config.yaml
d_model: 256
norm: "rmsnorm"
rope_fraction: 1.0
grad_clip: 1.0
batch_tokens: 65536
Each number is 128 + 24 x the weight over its row's rms, rounded and kept within 0 to 255. Layers, rows and columns count from 0. Numbers have three digits each. The size before them is the row's rms in percent of the matrix's.

# layer 6 MLP gate, 704x256, rms 0.0932, rows 248-256, columns 0-255
097:104110167134110129120123106116150158118178096119130135114178135162083124142078124115135120143115127150109111117090114124099119130115154122150143088122123143105171106111115112137116150125116128131081123112135139124098072097150163155139163121125148138093116084114166152103148168092103089121133135093157126153096098096148120127148131138170113138160113117104127150097119135115144101132113105082088136126116149120169131128098146104108076152125167117182098127152099138114141123147119118107108130133197099089074136161166116145123156113163110137138134126131138133120109156144140102162166121107131138112129107141104151185184104139133142140120150129145168143135126089116162126137139116148146127127143115116119081135176132116154177156183100075089133121108104152115094160128123149
090:126129072116140162074132117177152132137132126101129129121162109124151101113127135126095108139137140115140125152093121154126160133143108114135168137117105036151140121135174141101125110124094131116133074076129109127114130130084142103142145139089126106114108160079103163176105105127157121115120151126151140092136121133158106139130136106141130159106118121141155129121081142110095125122097142133146097178163149150157149147121123113167140129113148139129178138119146098113162111134103080131124097145122151182117127088097169138126145122149124131110149118114097137089125135140119146100133125135104129117155116152101145143110121060128137149107137120095147170067055077152139149124153151117160087114145138101107150133141128126114110146134121075152136120172151160106133127158131110
091:089146141107131094155088147116117110110101129121133095146124117107119112156103145152108181113110124094146140129110141143141092128101109160138101124131106138121107139099148133150064126173148094102088099140119137140110147129160114109108100163130100136089084156092111089160067142138086131138164140165135148107140127130097165145135133163115159141158128132087113138123147123110121176142131120135170141123128127157133118110172076173085148118147106109068162128147157122180157137119154103146164119092106101111151153113116119124129138121127095127109137120121136126096107140141126135154066115091115099098131126124126134192141155112177170101139096127112131126144151147141126116165113099140111093121121162137139087115117112137112158133124168140094087121154115146090172146145108142
088:107104121121152086085066125142133108168160142151132102123150145120103132113123145130160140118102160133150117137110157161157105120152120116120150069137163112171171088099129099137156128153142125116145130104166092101111126135151128143120108146113118133127126130181118131127151133111145134128118116081136114170088147126178148143141157146158106150121091147101121156108145137162127123134103115113152150159137127138144119158124173109124120124120103110125146142105128164157123030123103163139156147137155149133114120098123161093085162142140146121134121127134135149139122120119152164141152159109097112104110108163126109094116153144128184156130139136113074110109097109079143113119107109098087161193138105126106121115106072175146154176107139102154123127122167143137126129140092131
094:121130167151121128141122136134076150162130159149127108153134153118134133149079163112145126121097140110115119170109105131159138147139128144122095067124147090148138101103132112138118129152089141109091130114093151156137110112172133130140116150140169109111136104084164171104139177108115138135166150083113153146145170133143126145101131115114145138133097116105127097155106089092155124116163112124130134127159146138143143119102123111112164143147146100099121137188162140173130086155167132116094132136167135140144087116133137088075123125111089158119097132128106098156138133128120176133100140112135080114140128088165154112147092167096138141108131140137133122107155151113135108108139151122161097144185146154135102114147143122096162160107126124116062130098090151125181145082128129
106:119121141102111138149188116132157090096105206143153151103121128172092156156136116116109133116180125137107107114148120147152097142116109108117125126126131119135145076111171113096144102168140117131116143164097175135108138162130109141150128082141111101113119132106166101130127172098101152147120115135140109103171139133139097117137142085175109112123128136100116117102143133128154138120120103147130104129177183136168120115100120148158120091133140100118131139159147101118171130136110117104175130109105138142141084124129127079160124074123103107155145152145146097129094124096143115094134138149167127169117139097115087110148152105131124145154118121117124074159126088096138101143136116125139096090064106139128144155116167143109129136123108146098141131113148160110118197137100127
101:144129164149124129115160144124133122131113113129136128130114071150085123126116122096156121139185126137116133127110087162113176107140128174128105072162123118162115126109099111158113078115096153140148139129122113127136155171064079139137123122125112124153143114131151121128111165141153102131137170148150150126137149131124135144158123118141134147134164129135145108075154115149080134129132135123136094134084140127144127128125126146108140132167143120139132142164152157081082104099121126102191146128117131115160173159114143090155142130114098159141157151099107080069133104090154121155171107134087148131130140129116138173114098110108138108144146169139127152104136111144108094113066151169123117172106134152153167162118130114116109124151160136099177132137169112085164107127120150
102:172165164146107175127146146150143133155146117175132103126105137131137156124114119157130160211122131155110108106090140129137121133103109165143142127132135143152118140099134162139118121150152123150163128127069126182119126176141122137177096137097178120111161122129134138120110136107146120126075143144104147090162157146163170111129104125111139122134128089145088167099104154136095137132146159150153132093104125127133150091088122104133122145107151107119144140115168097138139155125155106141119131128136150118167165130165131114154109141136111126127135108135135112111073131093161128103116177137042158099119147107134133188128129154165119092147115157143151150122144134151114132149105151164146078132170085170121126152121151103152146147152152140134120157141118149154157140147133118
102:123107136152171138125140116123106133083085091165086106161124182148085166108148118113151154168135123160096130094115082096099131142147134171104139125129117096089167148108130170169118137132173140114131122122159102152150194129166132153128173140155115177080134093116171101112144171128100145113145146103112094123133110142136137105156130142120147134108126127098151129119095135146129090112107152135166186128119121133145114148118131119137109159190096115165106133133111106088105094121143115092121139105171132125137114147113147171155114104163109168119137117081121142130158150117093155166092088127114121133100145125089128143101120120137124153116142150092117093121153116189127155150117118111122140116136150135136139112095131164122136103140129137126147149128152136146146076134112125
# layer 6 MLP up, 704x256, rms 0.0959, rows 248-256, columns 0-255
108:134147165133100131112108142115138134119155128124125088140110106129084161158105087129122126135142122119130160116118116102109145101127136064129125085161121120089127122096133100132084135153137094114104117115124118174109132076116136150140133150180100104126113095130124136117125141133145135121141100093134112145158083161130101184159120138143098159149105140087117130144129111116119127128173125163096113158144123130110119120130146119101148120095160142124136129099142160132082124160157129100125117145085179102141169135128125129103127075158129067135118125138134150142101194121129090139096098095189125119127149166117095153163099169131145146146131139171121111146142100138145099198172093143116160131136094141132125139142152141174134081110108134124128099090070114150144138123137139
094:102109186200154153091126144171139139131123125146109147140105123110136124106121105143127134131127152153112129133130128070128148141134104117119143140156113115129082137107111111107142165155118148112129151125138109155109081119140117109103150126140165153115130158143143088150097144139121106120149112059114062130138092125149150137158174162143050137144137166076115118132091146136144105137095120145127125107120163127118141141156118184100133144102126142119124140137143139147166107123150116108169125137130121136111117132121164108153113153103134155148121129114123083080116135142140153103122100127118149094189155111135104128131086138161070134108163074129128083142140129098126146130153160138143079101148090093152112093150094164134144123141149129133137144170130079127108123135166154
091:154147157140124139121164128154155162145141148134149126146116151156101159155164111157134126157135146120116143144132106148140099125151112128140106121090135148171128137149084142138129115113079111098162111122158144105120095128155121129068110093125140099173124129129122075136155099152106168125148127127141107084138103139195178159111157162137149126114133133119107103102104181100169113129098172147070119135139132128108113107136091184141119123104118109086144106142147158113145143164117153152075142181081108129067095122126084115148125078128149124126141156096139144146143091121094151135147109144115150105087135129136098165133128112103143148116163151149134090143141084125132117147152129126138155105103126112125065142152103138133127135130087122121135158159124138135119103160110134
106:103112180136143131120151141150088108146151082132147159139149124122113100181129122180108152108098099127122142108117142137072120129118117131124098140120157152126102079131102079129137151137156119121153142134144105110107148129138097078132116144111126123081132131140153169131117104115097119146142094129116151126132098143121147126152144132127133146092129168128107096116157115114158101118158163125165155180150144168133140176169147157125144089126137086135094126143167162116144140157130100113109160166092118110144136155079163111102151145137098147114106079109142141158118124145122157124132111210105090179122075159121111118106120126123137082148168144140120130083112143160155106108160129131138096118114156115086122119135126138129133121145123127111124149174101151126110183113084126
105:158108140103087138162143113119136168133150117110089130155164106112136087141075132143115142094126144147122163131168145084146165127108116122129150173082125108148160111111142109107144075132122129129074167127099165090119116121122165118094114126124116145145140068151146166128149127122109138125125139147107082110114115143149166122075094158097097125119139131160113138155146125160130102123124130139169142123098159112116136155144161117117154183121155117140156123104155121119131075148131112136102099117093121126082126142098138109161103117103146133141128109139096102115162136142110165152161169125153048125128147102114116114146145125112141111164114175139171106117102138168130111118115132141124130141121131147173077129117125183114158123150128107119132131126122116208131107116148122
102:119160101147152108134145144115126096130137123108142116131110143170141135116111118112095081099177140140125107113180122130107132112115164157088121128154121120115103163154136116108111136121113040136143106087114119117108134121173144141118149162093059111129138135128138148150108116129112089119170124114151098160157131135121133106131070118151111132113160146126158164124115152099118125128176137145162098151143095154153114121098132081151141148150160125107120172151115121119129163148123147150099087089144158131099080119100105125099146117111121068139116128137128101102126121132122115132177138111182133156155141162117104146147114121158136132161148138162131130171145158159136080131190123137126107127131140085128174125150108104133158108097078137107131111131105114144140073126116101
099:104192111118123167137164073129118085144120119116114118114118166170127150128124078122128125161106086112090134153128121122112093130115149113142160112137107117110116098146128132165168124120131145128170131130069128096153106114108145146086111142155163084131133127154123115144119153134158146123164141146103165115143126123146131144146136167119117175139126140115161124152142097153130095137103125127127165111157167108081115113096104121134110111161113132145159166141075123080170094081111105134135122101133109136122114125150158157149100118123145145121149119110164114130145115121137178114137105086194109126075094113131134142136171082130161107079135164133093082115118104115143112140138109115180133108166132131157135138120156116137137101160084098147140154088118094127154155132122140
101:184137132124134155114122076145145140112142127182128141148092155117131148141114069185151155067151133119133128101158155113168107097139115122086157138122159097163139138139117113083150107125148117120144108109102115150117137167167138113074191092129179126123121149140117129124152151140115147146153153144124136183110097175141095142120153106155110110121090125120140108105104084157140123161110081126164161114108109138133154121125133105108136143122112135114119142147149125154126112126165139129168116120137171128136134164113146081129123137102128150140136100112113134077137153144114128140089150128194119131152111149096137146099139136114098151127125145140146176133130125143115116074118143146121097110144130137112089123152137167199141113135093142124178129118148160159122118094087130
099:124140126127082149122162127116108143110122103161103145085116113149136147097156103087143103103117105078139175126114103099126112109134147129109082173159146131119106095150115167144111071090126086126118112135076141149116119099168141145152185091107122126122149110125140097105114156163089127129134134135161122173116129122116090118106161154126144089129138126086140084126107121080154124130111131116106178098171167158146114121147135152097146137128086140125129136117138115161140136149133160107153140123105112105105125166092105119135109106127137147136109163157142155136130144122097129103144113139118125117117093139146131137057171123137161118096153112100138110111077124142137097118100117124139078146104108097063085134072115137120124122144148127093108108124158139139100126181133133
# layer 6 MLP down (transposed), 704x256, rms 0.0849, rows 248-255, columns 0-255
113:108122136185144124158116099100129142120119141123122117139121150135135151130119129136073148157115142125143143195126142092139122159067110128116118074131173139090096129155128140120125157094144101073110134120142100126123072132129136115120111132150104127132173151143152172118107130098120142119131180135135135162134149145134171108118168160154162102157115140171159128099175130158118132134138105129151111135138111108137127157111090129143091161162192139110125110106138083135114094183146140113104135140168112115093124131123088158122089097135124092133150122124147158123114130143129159128115119127121102123105164140100122095165113190117168142118123109102109139150148080145086120154152147143142099145161143117103139134136098160128138098139161127151148137091128152056132107142120094
104:154114135107122120117152132150145138084096100156108098166091115139079077163124150172115114095079067150122120136164183101119097141152146129134121122121103156074097162131120138123086149153154111099109132135088074113139099098151113153130098133115124163116116123169097130127090089114113144114165140114119113140138109144138145110074133154150136128165119092135098152156126114179137093148121127143129107072132143095135124102183124160157142147145116151120149117155074121143153110187142126175161133165105129127144101144154139164120121159148124105142139117116153099143116157117074160140116133110111111147147136137173101107133141117127119128120128090154128140125121111091106091123114115129084115108123135128198145142116101140127151134111123112109108143118133094123096115126118144
094:116134102149114149125113160139134146131138143133130138129102126129126136100152092103111108146134115122137156160162149146115138116131164138121076139126127107142136100161137150120177126113129152130166118120142098131135179143119175144181139131154116144151100116109158221118147113125173123140133124129179111139140128162122103106138149108146117100135132161169135134158099124128080109113149124134177132117122090157130107145083143119104150173139154127153117174088075137093116119099151106154151133124099101124169115141137124144098110131119149120162143130133098133082137115145150138151187118167163168119161129192166127121079123138136126127130106115108142110086137158138139166149142128152123095128119110127152109113096118155124098093133113135131108097157155131212160122163106155
105:124173152166096131133149114107089184126156133125109120155128120105103125158131085156111111148148153111121151097080128104126135133121144089147147132128119122121105108123136143139185120129142147098129080132086136167075137168129121137111109129140135121145136163082139053119092097101142124112131138130122106095140122160110115121125148101126158184100138124091121109172122150120120118158112116111162107154105106163148108125149151105108133103122148102118132109099158104132159147107114155138115132137064146066140110101121166108112107093156116124130105178157133111131141117114098124113098111105127067140118110145090110147107068166162123112089092128119107148126129165161147137115121131131135131144166113132101137124097125137113092134153097148124122078155112130077173121085146134
096:133130147165131126107163117133110126127118098145083081195100135107139128144137112132111134119140160171132132115148159123130148187117155173135131115140130114160146149136114079131118134123131155114140141123139128150151131101071159121103144125137131144101093152131137190147134137130109139158119143096124091170113134165106180145096145119092117174090122154085150119111073169126142132099135108134120180161088108112154139102149128111161122115127122130142124087168141156109129162171142128123100175154124149086137125089123181138096100129115150134147127141151123175138160115107078127141104133138134063137125139129124120113128132123100159162129130134145116097104148135144116120095090113080130130140151196122125117146122131112107146123117111163127092150147103177140175127106149142
102:132158126142146122065098151148111126173108129118127099149131137155115106122140138156105156151133055148138129128153131090100105105115142146111143139144090122134116147140169107133099124194133136133147146132141117143174151141146119133122135107114080119103127122094129148136115122107121124104137141134141122143171159144087122124135106085091111141151106159113134139108102113106131143131113156132148082116136143120149135177105114140166148134129097121131112128107131153095127143150123117082088071111211100162133123128122106164121132120124119078140134166115136143131115119134126124147130128113159183152078122167130154143116110162157139099097124118108118064098135115120086088134138132130141097144149117092104090123153103099116129088106101161115085144092140145059181119145101101
100:135130134119146124079106112119142092134153129103082173090141107115084088129206133117146073156130124162115111070099097151158169144076145066135129129135157126126122069122132110129124131168126077118117111065075131120123141131103098139138162125095109097121125109147074116124134169138141119112134162150122156136122146139109112148111152130150105128135124186108119151131126119139131121169089123089147143129147107139129140096128101129137129120138141112145134141149118188124170143076141137115106134138117124170120096155105134117168123147121140137102150114127117138101064112098137141143117143168099100128080111128101146161162170127107153120108112143183133125101143133155121089133108111121135115130131127120149097133138126088113101174125104125101149102126125100121148118118120131
098:126119117100190151131124163155157110174114142133111093096102161067146137094140124154098138138135138130135107116160151104171132150121122117098093145122126156138135130147123109111161082103138156146136098126077131123148128141157126064105144153106112152175117089150131115102121121042129101142134137122147090153132069104116159132102162169090116131097137128103119131113105096140152125130142121118132159130114108111122116129126170083107103106141113090166135094097146178136125110132116113143137140160080156141131136103151152117127105108147120093142124099127153125100135112111091146143146146113118107158138104151116099116131129113136173113121148096101127114107121096141120160112113099106135145129134153178173124154105137145170174115147146111148148166115131129098105196167134136